Weights of a small transformer language model.
Size: 15 layers, width 128, 4 heads of 32, MLP 512 squared ReLU, vocabulary 8192, 5.38M parameters.
Architecture: RMSNorm before each block, tied embeddings, value residuals, hashed n-gram embeddings.
Training: a variant of Muon for these matrices, 91M tokens.
Each number is 200 + 20 x the weight over its row's rms, rounded and kept within 0 to 999. Layers, rows and columns count from 0. The size before them is the row's rms in percent of the matrix's.

# layer 9 MLP down, 128x512, rms 0.12, rows 0-54, columns 0-127
090,187,213,199,198,216,202,197,190,225,199,213,224,199,195,194,183,159,215,207,201,193,179,201,219,195,191,174,210,214,186,195,222,199,201,206,209,202,233,190,212,246,191,198,178,232,247,192,178,189,191,213,173,180,235,207,217,189,231,188,174,192,232,237,213,214,234,227,173,214,209,202,152,201,179,215,198,193,229,212,197,202,201,209,208,219,223,197,189,176,195,187,195,188,220,202,165,194,208,220,195,191,186,199,200,180,219,131,166,219,183,182,229,168,188,175,209,201,203,160,174,195,184,190,215,221,160,164,203
095,246,200,171,163,136,178,207,203,200,208,189,233,220,252,200,220,222,213,204,197,182,218,232,194,191,216,159,220,177,199,233,213,208,165,177,204,210,206,176,228,190,177,185,177,193,198,183,202,237,223,213,206,188,225,215,198,219,159,190,171,221,214,175,214,197,219,191,202,224,197,204,196,207,195,194,175,188,200,190,205,209,181,199,192,186,198,228,235,209,201,160,207,197,213,187,233,215,188,202,180,181,207,159,214,188,216,196,227,166,220,192,189,197,210,189,222,184,197,173,191,176,176,195,210,187,194,189,160
099,208,193,185,201,223,192,215,219,193,248,229,208,203,241,189,206,257,217,216,173,167,203,198,214,207,181,229,229,204,203,179,191,219,192,195,223,201,189,208,196,195,168,201,192,194,188,170,201,188,213,201,208,197,186,152,220,215,216,186,213,187,202,173,212,205,231,209,184,213,204,202,207,193,202,204,231,195,201,168,195,211,213,192,186,231,228,211,218,188,210,209,194,215,209,195,187,207,219,184,206,222,235,188,201,184,232,195,175,172,208,207,201,181,183,220,191,189,181,205,231,209,196,207,184,195,207,215,210
111,217,166,195,215,217,194,194,200,237,226,205,157,207,232,217,252,202,175,194,203,207,240,178,206,220,194,212,177,215,163,202,191,176,176,232,208,223,190,212,187,176,224,198,193,217,197,175,220,181,182,214,186,192,193,190,198,201,214,197,217,170,174,190,191,230,209,212,207,224,205,181,181,233,242,183,199,165,210,191,176,216,205,198,232,168,240,192,250,199,205,215,198,189,178,207,202,189,196,216,211,190,215,216,189,212,170,201,229,215,214,244,228,201,217,232,198,198,215,180,180,209,165,209,203,178,248,236,199
101,217,186,214,185,245,199,192,242,144,210,184,158,204,207,223,207,195,164,220,178,197,190,179,156,205,244,192,195,218,190,164,200,230,226,197,199,185,204,227,207,177,218,186,203,188,182,170,194,190,213,189,224,196,198,205,199,167,195,190,185,197,215,192,222,193,205,184,196,182,222,184,202,224,213,178,236,225,162,214,153,242,195,183,218,206,222,210,211,196,183,204,178,192,182,214,195,221,215,198,229,204,210,229,214,183,228,194,163,211,186,193,184,215,202,228,181,237,209,211,253,227,171,186,215,200,184,211,190
102,241,185,227,168,186,196,205,188,198,206,204,219,224,190,198,195,199,212,251,179,189,190,159,234,198,212,202,223,213,194,193,225,217,202,207,193,208,223,203,178,176,202,206,186,219,222,203,149,237,225,207,212,188,204,202,229,191,198,202,230,208,173,196,217,188,190,234,172,246,191,170,220,206,205,190,171,177,206,201,211,187,202,190,185,190,209,185,180,193,219,202,215,205,198,154,210,190,194,188,216,234,212,177,209,224,192,195,198,193,180,226,221,181,217,202,187,212,220,203,196,226,173,218,211,205,207,216,193
104,220,191,199,243,195,216,209,203,224,191,154,198,159,206,245,193,196,224,191,195,160,176,180,192,226,209,192,266,177,200,210,189,168,194,183,180,170,216,197,206,206,182,220,221,199,206,207,203,215,176,183,233,190,205,206,177,204,189,208,206,215,202,196,204,210,228,180,212,166,182,186,166,203,166,222,204,206,193,194,202,226,193,191,209,179,187,217,186,183,201,206,195,182,214,188,207,179,222,227,172,205,200,150,189,206,170,209,212,181,194,199,211,221,212,193,230,200,201,197,196,178,177,236,210,208,206,195,197
094,165,219,182,203,187,217,151,185,178,174,231,176,194,165,177,180,214,141,183,215,204,189,188,207,216,216,192,186,196,177,189,213,235,210,222,172,190,199,206,145,209,218,190,235,203,142,199,171,176,220,177,234,241,215,245,151,206,216,180,185,191,205,204,219,188,157,184,189,199,160,212,193,175,229,203,175,205,214,224,191,194,169,209,186,199,152,168,200,239,171,207,197,188,197,207,188,185,181,207,228,219,202,181,215,197,205,202,203,220,152,196,235,188,163,190,186,180,190,220,182,190,169,206,221,219,194,194,205
098,159,177,206,225,211,244,203,202,187,188,170,200,223,235,177,194,203,197,199,204,185,225,184,219,189,214,219,248,231,182,190,202,213,201,236,178,188,188,215,174,243,214,240,188,204,206,163,185,211,226,208,216,210,139,197,212,220,200,172,203,203,170,210,208,207,201,189,182,209,206,251,190,222,208,175,189,220,183,213,241,212,189,181,199,209,184,188,196,214,203,202,205,202,239,172,196,164,171,227,216,202,203,190,220,192,171,159,197,174,208,229,212,189,188,221,209,190,231,178,194,216,218,195,179,182,214,263,191
093,206,202,220,191,196,160,209,222,215,191,235,196,236,230,202,217,194,205,196,197,171,198,208,250,179,172,219,207,200,191,177,237,199,212,176,239,212,213,180,225,208,196,211,185,196,190,221,210,219,240,213,198,195,176,180,214,187,198,195,199,231,206,215,184,183,203,209,181,180,184,221,231,230,224,201,213,204,174,183,231,188,201,197,204,186,206,210,205,214,193,188,210,187,226,188,261,205,186,172,214,194,209,218,247,207,234,171,164,188,203,202,196,160,209,185,242,208,228,227,231,247,209,180,210,176,174,181,195
099,191,232,180,222,206,203,222,184,191,200,240,164,178,172,174,221,192,183,206,175,211,183,183,199,185,180,216,221,183,182,195,212,196,181,240,199,211,184,201,218,203,174,185,192,231,221,198,199,207,186,210,215,236,160,189,205,210,193,202,223,204,199,202,202,204,206,239,194,198,198,191,194,178,217,193,199,178,234,178,217,182,193,221,156,191,201,216,235,213,197,201,199,216,192,221,184,223,210,199,197,179,226,227,204,178,218,161,188,172,192,196,203,179,203,257,192,198,192,206,213,191,195,170,201,220,186,243,202
095,176,189,164,214,217,172,221,234,209,184,201,193,193,221,213,186,204,208,177,206,250,178,183,196,222,193,197,176,216,166,202,210,220,215,214,221,218,189,239,224,159,207,211,210,197,158,186,166,259,206,184,183,164,240,187,210,239,205,150,209,188,187,214,185,232,188,230,206,213,162,209,246,186,202,168,186,195,228,210,215,209,187,165,186,234,177,149,222,222,183,203,196,196,229,200,182,204,162,213,194,213,176,219,177,212,170,207,212,207,196,200,221,201,198,186,221,217,213,181,183,220,158,232,177,218,178,209,192
101,197,207,234,241,173,215,186,181,176,164,192,192,196,186,218,198,183,209,247,205,200,164,207,159,188,206,215,212,191,186,221,221,184,211,162,201,169,184,185,186,236,222,209,210,177,220,159,240,213,208,192,237,220,174,181,173,154,167,226,242,190,215,206,213,179,195,171,180,203,196,211,186,188,173,205,213,205,189,199,225,166,198,212,198,192,198,183,196,203,191,190,184,213,200,189,214,207,166,201,198,176,243,179,199,173,218,223,208,213,206,196,176,208,192,167,199,177,200,181,208,188,181,172,203,194,185,193,224
103,179,212,181,181,181,198,202,184,207,203,217,183,165,167,207,178,171,186,173,206,199,209,212,226,191,174,214,172,164,190,175,182,205,224,196,200,202,214,153,149,216,220,173,209,181,224,202,208,204,191,196,140,162,181,218,215,177,204,205,195,165,222,220,159,202,211,207,199,208,215,192,175,205,212,188,173,198,193,208,188,233,199,179,209,207,183,220,194,190,220,169,211,195,214,183,208,203,204,168,206,178,186,201,197,178,221,198,189,188,209,202,209,191,198,181,195,228,244,192,179,196,184,210,197,212,210,196,239
098,220,186,165,221,162,229,229,172,194,206,180,234,202,181,219,213,195,200,187,183,217,194,187,212,184,228,224,206,191,220,188,210,194,189,187,170,179,192,149,221,179,231,192,192,191,229,199,175,180,174,168,223,184,187,175,211,237,210,220,203,244,182,206,210,187,217,195,200,164,195,242,193,189,192,220,198,193,188,154,194,216,212,193,187,225,196,184,229,215,165,227,189,170,251,215,174,202,200,253,195,210,184,156,196,165,203,177,158,216,217,194,193,220,199,214,188,196,227,190,193,204,179,239,205,217,174,214,194
094,234,215,162,212,215,235,221,234,206,176,180,226,205,229,189,207,180,209,242,176,175,170,205,215,193,215,187,219,191,187,190,186,208,175,191,201,188,181,191,196,213,185,164,207,183,192,187,196,198,175,168,246,170,196,215,170,184,248,199,208,188,226,202,202,164,189,203,219,194,180,240,180,197,176,247,166,167,189,234,188,197,221,199,191,206,202,230,172,189,221,193,209,207,199,218,193,221,188,183,200,191,143,199,221,192,179,205,204,228,188,207,202,190,166,209,192,213,196,177,218,194,181,222,206,172,185,214,163
109,201,180,214,185,229,147,219,204,205,224,196,205,178,202,206,172,192,166,211,216,193,200,210,193,215,206,161,213,202,201,194,208,212,211,212,224,233,206,198,226,217,222,185,178,207,215,178,217,225,201,229,219,154,180,201,218,185,205,207,169,164,203,212,195,217,210,180,194,195,182,210,226,185,246,197,183,213,184,199,182,191,160,221,197,206,188,205,222,214,223,216,243,213,216,185,183,172,167,165,207,176,201,166,230,231,195,212,174,217,199,223,181,182,209,204,179,188,176,201,234,210,197,203,201,188,213,211,174
109,187,195,172,203,216,213,168,229,191,194,205,205,213,242,230,177,215,194,206,202,194,164,222,209,187,200,224,256,204,233,226,208,214,177,224,209,208,155,175,178,167,189,230,169,199,229,185,216,222,195,200,228,175,203,209,210,169,223,201,172,205,199,187,168,204,221,187,190,202,211,186,237,221,231,190,198,200,190,233,196,199,205,217,233,170,200,202,237,220,225,227,220,175,228,180,192,189,191,206,192,169,203,197,223,201,197,170,196,218,229,219,244,209,213,173,209,223,188,206,187,205,246,190,197,198,189,211,211
100,197,174,182,196,188,210,206,217,196,247,199,206,209,243,215,203,185,196,209,187,202,202,180,231,203,220,226,217,199,204,222,226,182,197,210,200,163,195,177,201,181,172,201,198,186,189,221,187,155,237,172,184,231,180,223,194,180,182,186,209,184,156,195,213,202,182,230,192,195,220,198,202,183,205,182,200,203,146,191,160,210,210,210,180,200,219,196,219,255,231,177,162,208,207,220,177,179,195,179,201,181,194,217,204,183,219,216,202,179,209,189,164,207,223,208,234,176,205,203,200,186,185,204,178,217,140,208,187
099,208,185,208,152,212,191,179,191,221,217,175,177,142,171,173,163,221,212,216,179,216,196,168,179,180,181,211,176,171,189,210,180,215,188,193,180,199,209,192,207,197,174,223,233,217,210,202,207,211,198,190,191,161,226,241,204,224,201,218,239,228,178,175,200,167,198,194,225,200,201,218,213,203,209,186,202,190,160,177,210,217,182,232,188,156,204,237,208,226,204,185,189,231,210,212,184,206,189,171,170,201,223,190,190,182,201,191,206,179,231,199,215,183,168,209,189,182,148,209,206,185,197,203,230,215,194,193,205
102,175,209,190,145,208,222,204,225,216,155,204,205,190,189,183,203,222,210,217,175,223,235,184,190,195,197,213,192,186,209,209,199,167,196,188,212,196,167,171,174,240,181,190,194,203,234,183,166,192,221,212,168,200,179,199,209,174,192,198,214,184,233,212,199,196,176,199,174,217,199,242,188,180,189,197,187,216,182,186,218,224,168,220,206,164,191,191,181,198,196,202,206,159,193,149,165,206,149,221,174,202,199,195,203,190,196,210,197,181,218,162,188,185,192,248,200,207,230,240,188,203,169,197,229,209,201,216,205
105,188,170,188,180,222,229,212,188,204,156,192,214,232,186,199,177,187,236,233,204,235,229,175,184,214,209,228,181,209,193,224,159,234,164,194,202,201,234,221,219,239,200,176,194,183,202,225,200,206,157,185,241,217,245,208,165,193,172,210,216,212,171,236,208,203,187,192,196,200,218,203,215,205,201,216,204,202,192,212,207,219,220,194,224,218,194,203,191,217,194,191,178,243,197,174,246,205,228,219,202,208,189,222,175,216,235,216,200,199,199,213,208,171,192,211,216,209,168,252,197,221,195,176,174,188,201,160,247
101,226,217,233,251,179,188,195,215,206,215,188,214,180,210,216,208,194,210,162,202,197,231,189,239,215,200,197,203,200,197,224,212,197,211,218,202,199,175,205,186,181,194,199,196,185,220,180,201,212,172,211,200,223,196,194,210,238,243,162,209,197,174,223,203,205,227,205,181,194,200,176,179,218,225,217,216,200,206,202,222,191,220,202,170,185,171,191,189,218,214,200,222,172,196,186,208,193,190,194,180,211,216,193,193,191,227,218,224,215,204,222,186,217,198,220,199,220,215,210,188,226,178,183,171,231,186,225,211
095,207,227,214,199,173,206,177,187,203,178,231,252,205,205,235,208,156,213,155,206,228,199,184,215,208,185,200,180,171,229,186,207,211,180,204,182,186,193,200,222,190,208,188,191,177,193,179,195,226,196,204,204,227,225,204,193,252,228,174,251,195,185,232,220,151,160,199,221,201,175,222,205,200,202,179,180,197,195,184,223,240,209,195,185,177,212,183,206,166,215,207,187,205,252,152,199,201,213,191,184,220,156,192,167,219,209,191,185,182,189,189,188,221,203,193,217,182,221,199,176,245,206,189,197,187,217,218,194
096,173,250,186,215,178,212,213,177,218,210,204,191,202,197,221,186,172,225,196,224,217,183,203,188,191,165,240,228,202,209,216,181,168,230,211,202,203,202,197,215,233,180,229,178,211,204,206,217,208,211,202,217,198,185,171,231,225,189,186,206,217,201,200,196,210,219,207,172,197,225,202,179,168,215,172,189,238,227,179,220,216,214,158,185,217,214,217,225,210,212,216,219,235,204,217,193,221,219,204,198,210,207,190,189,179,226,139,175,175,225,185,190,193,210,219,198,196,190,201,224,186,197,179,194,208,221,200,205
117,197,196,229,221,173,187,177,192,221,167,217,228,204,259,193,190,186,253,199,185,204,235,174,203,219,198,213,195,201,209,220,213,215,226,207,219,216,183,214,234,206,192,209,164,203,208,177,187,216,178,219,172,200,200,225,245,223,204,181,230,194,191,166,200,220,209,214,198,229,190,217,236,196,193,191,192,198,189,187,211,208,208,192,240,205,211,204,216,175,216,224,212,197,220,188,214,196,204,223,217,224,212,190,177,230,220,195,217,227,175,201,212,189,173,205,260,169,202,196,178,186,212,210,207,205,202,211,184
143,194,189,202,197,214,190,199,209,153,206,195,231,216,200,178,205,191,187,222,195,188,186,174,182,198,183,225,231,197,236,217,234,234,207,210,177,195,221,210,189,187,219,194,177,191,161,203,243,171,222,157,222,192,171,175,182,236,176,141,249,190,220,217,184,196,200,204,205,164,189,210,188,183,193,186,186,208,245,212,165,232,222,171,213,203,212,213,199,211,174,166,184,196,210,211,206,215,212,219,212,231,198,213,179,202,176,200,170,231,216,182,200,237,167,201,192,202,196,213,158,230,198,180,161,182,193,211,207
099,220,235,209,194,220,242,236,207,205,234,188,210,198,185,185,194,140,182,198,238,183,184,213,161,202,207,203,180,224,176,177,179,197,265,202,215,192,200,163,216,197,164,190,221,205,204,233,217,162,232,208,161,202,210,212,179,171,218,208,188,149,188,230,206,204,203,183,198,198,217,220,242,226,189,201,205,194,174,222,240,173,177,180,212,239,202,172,181,206,212,232,162,213,215,160,196,216,212,216,205,190,161,217,219,219,163,187,212,185,178,196,206,186,188,201,225,215,181,206,187,174,203,195,206,196,231,174,181
102,227,185,230,175,154,191,199,139,203,188,208,234,218,196,166,215,188,201,245,222,218,159,210,206,208,193,224,177,238,218,228,209,181,234,202,189,189,173,168,193,185,193,167,165,196,197,181,231,226,199,199,174,229,196,227,201,182,181,172,221,192,221,209,232,235,199,216,173,198,193,213,234,236,197,193,198,183,213,183,170,189,170,177,169,189,199,206,210,210,203,186,197,185,206,199,205,189,201,174,245,232,226,197,166,220,194,225,189,192,199,150,188,209,201,229,228,227,209,191,178,236,188,189,201,193,173,185,221
101,199,189,205,194,167,152,193,219,195,198,203,208,195,196,225,199,165,179,199,189,201,205,211,205,200,188,211,238,192,213,220,212,179,204,217,223,206,227,205,206,181,196,232,197,209,198,191,213,215,202,195,200,174,167,207,197,191,197,209,207,201,231,197,217,171,178,194,194,214,204,175,231,173,209,210,167,151,211,198,219,224,179,207,190,198,154,199,210,205,186,197,187,188,238,219,235,206,186,241,177,199,213,192,205,181,186,218,211,233,232,215,204,197,187,186,184,221,194,178,199,218,218,194,206,217,189,200,191
097,201,199,184,185,248,195,205,207,186,180,169,200,214,227,219,173,192,214,190,195,199,177,210,171,208,204,180,198,219,178,207,196,196,185,199,196,179,228,195,198,219,179,233,189,225,153,178,226,218,214,175,193,196,205,207,200,205,183,228,190,196,237,207,186,237,191,207,197,186,224,199,181,203,176,186,201,219,210,188,168,180,185,208,222,203,211,165,185,211,208,174,164,224,184,185,225,201,214,152,199,194,215,190,193,196,209,189,218,213,204,225,255,205,179,206,208,210,191,177,227,185,215,205,189,170,168,151,159
100,168,222,194,170,212,206,180,187,230,193,203,237,192,208,213,217,210,191,229,210,265,213,243,217,203,150,184,205,226,181,221,173,227,209,191,240,226,221,222,171,222,184,185,159,198,202,186,195,220,174,191,170,223,176,187,200,216,205,187,208,186,194,185,212,228,184,215,168,228,184,220,219,161,215,178,224,229,236,222,190,188,201,175,198,196,194,221,186,204,210,205,215,198,227,173,217,210,239,195,216,214,204,184,184,171,199,202,238,175,145,201,187,200,210,208,206,192,184,188,191,225,176,226,188,188,224,202,199
099,180,200,163,194,188,207,201,192,191,215,213,195,222,207,199,198,183,192,178,217,225,201,176,168,175,171,223,229,222,177,200,229,170,205,217,209,170,190,184,183,211,198,201,202,213,195,207,211,190,171,216,217,181,225,221,161,233,173,207,211,211,170,168,226,183,213,192,208,206,150,159,215,212,184,246,177,221,182,171,176,207,145,215,207,198,179,208,213,249,177,194,230,221,216,216,175,190,207,195,226,212,211,225,183,162,221,217,218,200,194,216,209,239,202,215,176,203,207,175,169,225,216,215,193,202,191,204,219
103,187,183,176,189,235,226,177,216,166,208,199,174,207,210,203,186,212,165,178,181,179,184,181,213,162,214,228,208,194,233,186,198,211,179,201,181,194,176,167,181,215,177,183,185,141,200,206,196,195,197,164,218,191,171,211,180,201,194,203,195,171,221,237,195,174,209,206,180,174,206,210,212,202,184,197,205,216,176,183,214,243,203,182,201,188,247,201,207,187,214,170,162,183,200,210,193,185,172,176,147,194,196,210,235,217,198,179,217,193,171,205,186,176,173,185,175,184,176,227,227,228,241,195,209,190,186,182,214
094,197,246,217,183,205,177,215,204,179,213,209,187,176,209,179,222,189,196,216,197,208,205,195,197,186,192,190,219,194,191,223,219,174,208,184,223,183,179,192,156,214,194,209,211,217,199,217,174,195,172,175,187,220,220,218,214,181,193,230,212,211,206,228,216,208,185,208,173,159,183,187,199,209,249,227,186,217,218,228,190,213,208,186,205,164,165,203,198,206,174,186,162,225,189,244,180,202,235,209,227,204,183,216,185,197,205,205,194,184,185,168,175,191,129,211,163,182,209,236,209,187,184,201,207,211,192,201,175
097,202,224,217,189,239,236,186,233,175,205,201,177,196,189,186,199,201,228,175,179,195,166,203,186,202,234,229,216,216,204,181,190,212,196,185,201,192,191,173,161,230,214,187,212,171,181,188,205,198,183,189,218,205,176,216,189,194,219,228,187,214,182,189,210,195,200,171,197,188,221,216,191,167,195,185,214,210,177,167,182,178,200,209,234,183,227,202,221,186,185,210,207,198,191,220,183,189,163,222,189,173,222,220,219,212,211,194,188,181,179,197,189,192,216,210,185,220,201,212,195,221,207,203,213,181,189,214,188
096,188,202,206,197,238,228,234,166,201,181,241,199,224,185,217,223,173,188,192,219,187,200,221,200,220,204,197,226,196,167,205,173,215,219,202,165,214,192,214,184,178,163,196,218,204,207,243,191,191,136,211,193,236,213,183,209,226,224,200,179,236,196,231,161,185,199,187,256,221,199,204,184,191,229,202,196,164,231,166,197,209,186,213,210,180,162,176,195,174,206,152,187,220,224,211,219,234,208,158,213,217,218,190,175,210,212,224,218,224,221,237,190,185,195,223,188,218,185,187,187,227,178,191,204,205,185,193,225
106,174,202,156,214,221,221,190,238,157,204,210,183,173,165,211,175,208,190,170,231,212,183,207,201,173,219,247,201,183,204,169,172,198,247,197,183,202,194,204,215,228,188,210,185,190,187,209,186,215,193,190,220,199,164,208,163,161,176,194,224,194,191,171,232,202,212,205,231,202,183,217,227,201,172,207,243,206,194,218,209,174,222,200,204,182,229,219,173,189,189,202,232,199,188,213,200,205,201,211,210,178,186,184,222,173,217,197,199,178,187,183,191,188,247,199,189,210,204,217,172,192,214,158,188,189,211,185,190
095,145,198,205,206,189,217,250,184,209,166,217,177,190,188,173,205,210,192,171,207,211,214,173,182,239,197,174,226,207,202,216,169,178,213,196,207,212,193,213,185,170,198,183,184,195,207,185,185,225,232,208,202,178,197,210,208,175,204,182,200,193,209,201,222,221,193,199,187,210,177,194,183,198,207,184,208,201,188,239,205,209,199,176,200,204,211,178,226,198,201,205,187,193,188,182,217,208,196,228,218,236,214,191,174,189,218,204,187,176,209,183,223,199,218,183,197,237,185,171,203,157,216,207,182,230,209,203,186
099,223,210,171,227,226,177,200,182,199,210,232,199,179,165,182,235,160,205,206,175,182,168,218,189,185,203,206,195,196,181,208,213,168,229,169,203,165,188,230,213,204,231,216,192,231,204,187,217,203,210,206,192,206,211,202,195,147,238,198,195,169,227,230,146,176,205,177,225,194,188,177,236,198,169,170,180,194,187,198,196,200,202,215,177,205,233,163,163,187,204,176,192,187,198,216,199,176,219,231,227,208,213,171,196,188,198,185,196,203,204,200,232,203,222,241,185,230,178,205,167,213,203,184,225,217,212,205,173
099,198,187,189,190,244,203,217,197,171,201,214,213,194,184,159,190,213,218,205,209,213,184,175,212,212,226,205,238,174,203,204,188,202,192,184,231,161,209,213,206,214,210,221,211,178,216,223,209,198,174,180,189,187,190,205,225,182,207,219,193,191,210,210,166,233,224,231,213,193,205,198,169,226,176,172,165,216,207,242,190,195,211,196,182,206,187,195,172,190,200,186,193,247,202,231,194,233,189,210,189,195,196,212,213,169,224,148,174,247,224,208,221,209,210,174,211,181,241,221,195,210,189,205,180,180,213,241,205
106,180,212,166,225,213,192,174,187,185,201,205,179,226,210,201,245,152,194,198,202,202,211,205,189,212,181,203,206,185,250,186,214,199,184,193,157,198,179,199,248,220,213,196,215,183,169,190,213,176,191,205,206,214,193,204,211,179,176,202,214,243,197,208,204,157,187,179,173,187,185,206,210,168,212,208,184,205,207,181,176,204,170,191,185,216,206,197,211,189,196,219,183,185,157,205,229,188,203,176,174,199,182,190,202,194,211,164,213,203,200,172,189,191,179,220,221,211,200,150,166,166,189,178,206,194,188,226,207
092,187,166,187,218,239,194,190,168,194,189,194,209,193,143,235,202,202,185,178,203,191,215,181,239,181,207,173,244,210,202,176,203,184,192,226,240,215,187,184,187,181,177,194,209,218,178,188,169,243,199,198,196,185,191,237,213,230,230,187,205,229,196,197,175,192,170,218,239,179,213,220,223,198,169,173,210,205,195,197,210,170,196,174,143,227,198,165,206,179,208,201,213,197,199,184,208,211,205,239,190,213,229,234,191,227,239,212,179,230,214,189,199,207,188,232,208,219,237,188,202,180,216,232,214,183,200,203,230
095,178,224,170,201,167,167,174,177,198,222,184,234,170,183,203,217,205,182,177,206,235,186,173,174,202,221,184,181,189,193,200,187,183,213,199,203,202,187,182,180,210,186,184,217,219,162,216,224,189,208,177,209,196,211,181,199,198,173,173,187,167,214,200,186,224,198,212,172,203,203,223,185,182,186,192,149,193,204,167,205,196,169,193,198,210,234,180,219,236,190,219,205,209,223,181,230,224,163,206,177,188,186,223,189,192,213,217,177,189,207,211,190,172,180,181,220,233,218,253,184,230,181,206,205,198,180,194,188
101,190,197,194,211,216,210,181,207,185,214,192,159,197,192,174,184,211,179,183,188,169,180,178,190,199,185,190,226,160,181,179,168,219,163,169,179,218,200,185,184,204,200,179,189,184,176,197,223,204,189,235,221,205,210,174,192,188,191,232,195,201,205,183,220,197,160,172,193,199,199,213,156,151,228,195,202,244,241,213,193,156,208,227,166,177,198,201,171,200,188,154,161,196,159,204,228,185,199,199,197,185,182,203,206,200,212,181,204,200,198,199,157,205,195,215,164,157,230,198,204,179,186,175,226,165,169,180,211
093,199,201,207,197,203,209,184,196,214,174,212,178,178,146,184,187,204,184,196,226,200,219,191,198,232,192,186,190,179,200,186,180,184,202,204,185,179,197,174,189,183,203,180,198,212,216,209,229,206,179,182,218,214,196,194,213,168,219,189,219,228,207,178,163,204,225,214,198,204,187,189,207,186,180,227,217,210,202,187,223,235,172,178,179,179,155,196,190,196,217,214,170,205,173,214,196,195,206,177,221,212,173,200,177,181,215,235,191,237,215,197,212,207,204,170,186,184,216,224,194,202,220,210,210,202,210,200,213
099,178,219,157,219,188,192,166,203,190,198,207,178,202,235,232,192,187,245,220,215,211,205,177,204,188,169,278,176,158,189,218,196,192,210,196,199,192,206,216,169,204,196,177,167,220,198,207,225,227,194,181,199,203,169,169,188,238,190,175,204,202,226,180,197,195,190,174,188,204,169,183,182,187,204,194,176,216,206,219,186,210,198,219,164,176,208,203,249,179,188,175,202,176,183,201,205,236,202,194,192,198,201,194,225,189,223,157,210,174,210,174,194,204,210,201,217,182,211,184,195,189,220,199,178,218,181,166,220
093,202,197,194,169,249,212,195,207,211,191,218,220,210,190,217,215,219,210,207,223,212,192,175,230,210,196,237,186,207,198,197,172,208,182,234,196,203,178,188,194,194,230,183,191,240,218,217,188,223,193,180,194,215,192,248,220,155,196,207,201,196,221,183,206,230,201,229,173,222,170,219,189,219,210,205,243,210,213,179,224,256,183,209,192,201,218,203,232,203,210,197,242,204,201,173,233,203,216,200,205,190,188,224,176,208,235,210,186,222,175,225,201,183,163,216,221,208,195,165,171,231,197,213,204,208,187,180,181
097,214,203,204,183,174,208,185,232,205,184,207,217,184,166,201,222,183,169,145,174,177,221,201,174,163,182,173,172,214,225,158,241,202,216,184,211,180,213,169,168,210,168,170,197,216,211,195,192,197,193,166,182,167,192,202,189,202,209,212,180,186,201,194,190,185,201,195,206,182,230,181,178,230,201,209,184,195,195,176,194,172,207,231,205,185,203,201,195,190,211,197,171,222,200,219,165,172,202,217,203,182,213,174,218,223,226,198,192,226,191,162,210,182,170,161,200,210,191,186,212,183,221,236,221,200,161,189,222
093,194,216,187,214,204,182,219,231,173,203,187,192,197,206,208,161,165,226,195,199,176,198,166,199,175,181,201,215,200,217,185,153,252,211,191,193,182,189,218,162,217,213,202,231,176,226,179,211,175,216,157,161,224,198,196,204,189,208,203,217,195,217,224,219,210,211,194,216,179,231,200,172,215,190,200,205,197,190,201,223,212,215,181,195,186,166,159,163,217,201,219,159,190,196,177,205,199,208,216,183,185,213,227,183,195,206,176,209,174,187,215,201,220,204,164,169,231,189,206,191,214,216,166,205,180,198,187,199
096,222,205,200,229,180,206,187,184,207,219,191,193,222,189,199,195,199,198,203,195,230,189,216,218,173,213,250,225,188,196,199,184,195,209,168,170,219,215,181,191,184,186,191,210,185,191,213,247,184,236,196,172,196,196,185,164,173,183,208,218,201,229,184,183,204,202,160,228,211,201,201,207,215,179,226,196,192,208,200,226,216,201,208,207,210,205,202,173,217,195,193,164,231,194,176,199,187,197,201,221,226,198,193,221,161,217,191,176,203,204,209,201,199,204,178,164,229,198,202,201,165,203,176,223,204,188,184,229
123,207,211,198,200,187,230,190,231,187,198,207,184,237,230,209,177,171,190,193,161,185,215,180,186,192,173,180,234,196,192,200,188,185,184,185,178,164,191,194,203,242,187,194,211,176,173,184,186,176,204,198,194,170,215,177,182,170,200,225,206,216,191,231,210,191,213,159,195,181,208,212,190,227,209,167,197,223,193,235,201,204,173,209,200,199,180,197,212,149,203,190,173,200,174,248,173,211,209,207,194,210,198,220,197,185,202,198,161,164,206,198,188,180,164,190,178,198,171,209,198,182,192,186,205,239,189,200,184
107,206,218,201,215,177,231,222,207,208,186,212,176,194,178,207,187,231,210,220,208,199,198,183,159,209,185,199,193,215,179,210,240,173,190,217,199,207,168,182,193,197,179,215,196,203,198,227,210,196,209,219,156,227,166,215,200,199,201,199,198,216,209,205,191,199,217,213,210,206,234,198,156,220,226,224,213,181,203,220,163,216,189,198,172,166,216,203,207,223,195,181,193,242,205,186,216,197,202,216,228,209,222,204,209,196,194,169,206,214,203,199,148,207,180,218,229,214,236,203,211,184,196,258,168,215,183,178,228
097,215,209,226,231,245,190,194,202,180,223,206,186,185,176,229,183,214,162,185,187,161,221,216,224,157,222,243,188,188,175,211,204,212,194,173,201,188,211,200,199,199,214,188,202,201,214,204,217,213,235,232,197,165,184,195,182,242,196,189,191,217,177,246,201,188,214,200,177,175,184,205,203,230,193,235,234,228,217,226,180,205,201,220,172,213,212,230,205,187,195,198,206,192,194,211,196,174,194,194,233,176,215,224,218,229,204,218,151,216,174,179,199,211,204,204,190,226,185,174,187,214,223,188,203,165,193,204,219
101,189,194,180,154,177,213,187,219,174,221,223,203,225,248,213,209,221,189,185,196,179,196,173,217,182,218,230,206,185,206,185,175,149,218,189,226,220,190,175,243,177,193,160,218,165,198,193,197,183,180,188,238,183,220,189,207,208,215,198,196,202,209,193,194,211,187,205,190,209,206,181,168,208,195,219,209,205,205,183,180,211,193,224,209,232,186,185,206,175,176,202,211,250,167,202,197,208,202,198,215,180,183,198,170,154,197,210,231,177,201,199,192,190,150,219,198,182,194,241,204,186,217,194,176,213,198,221,230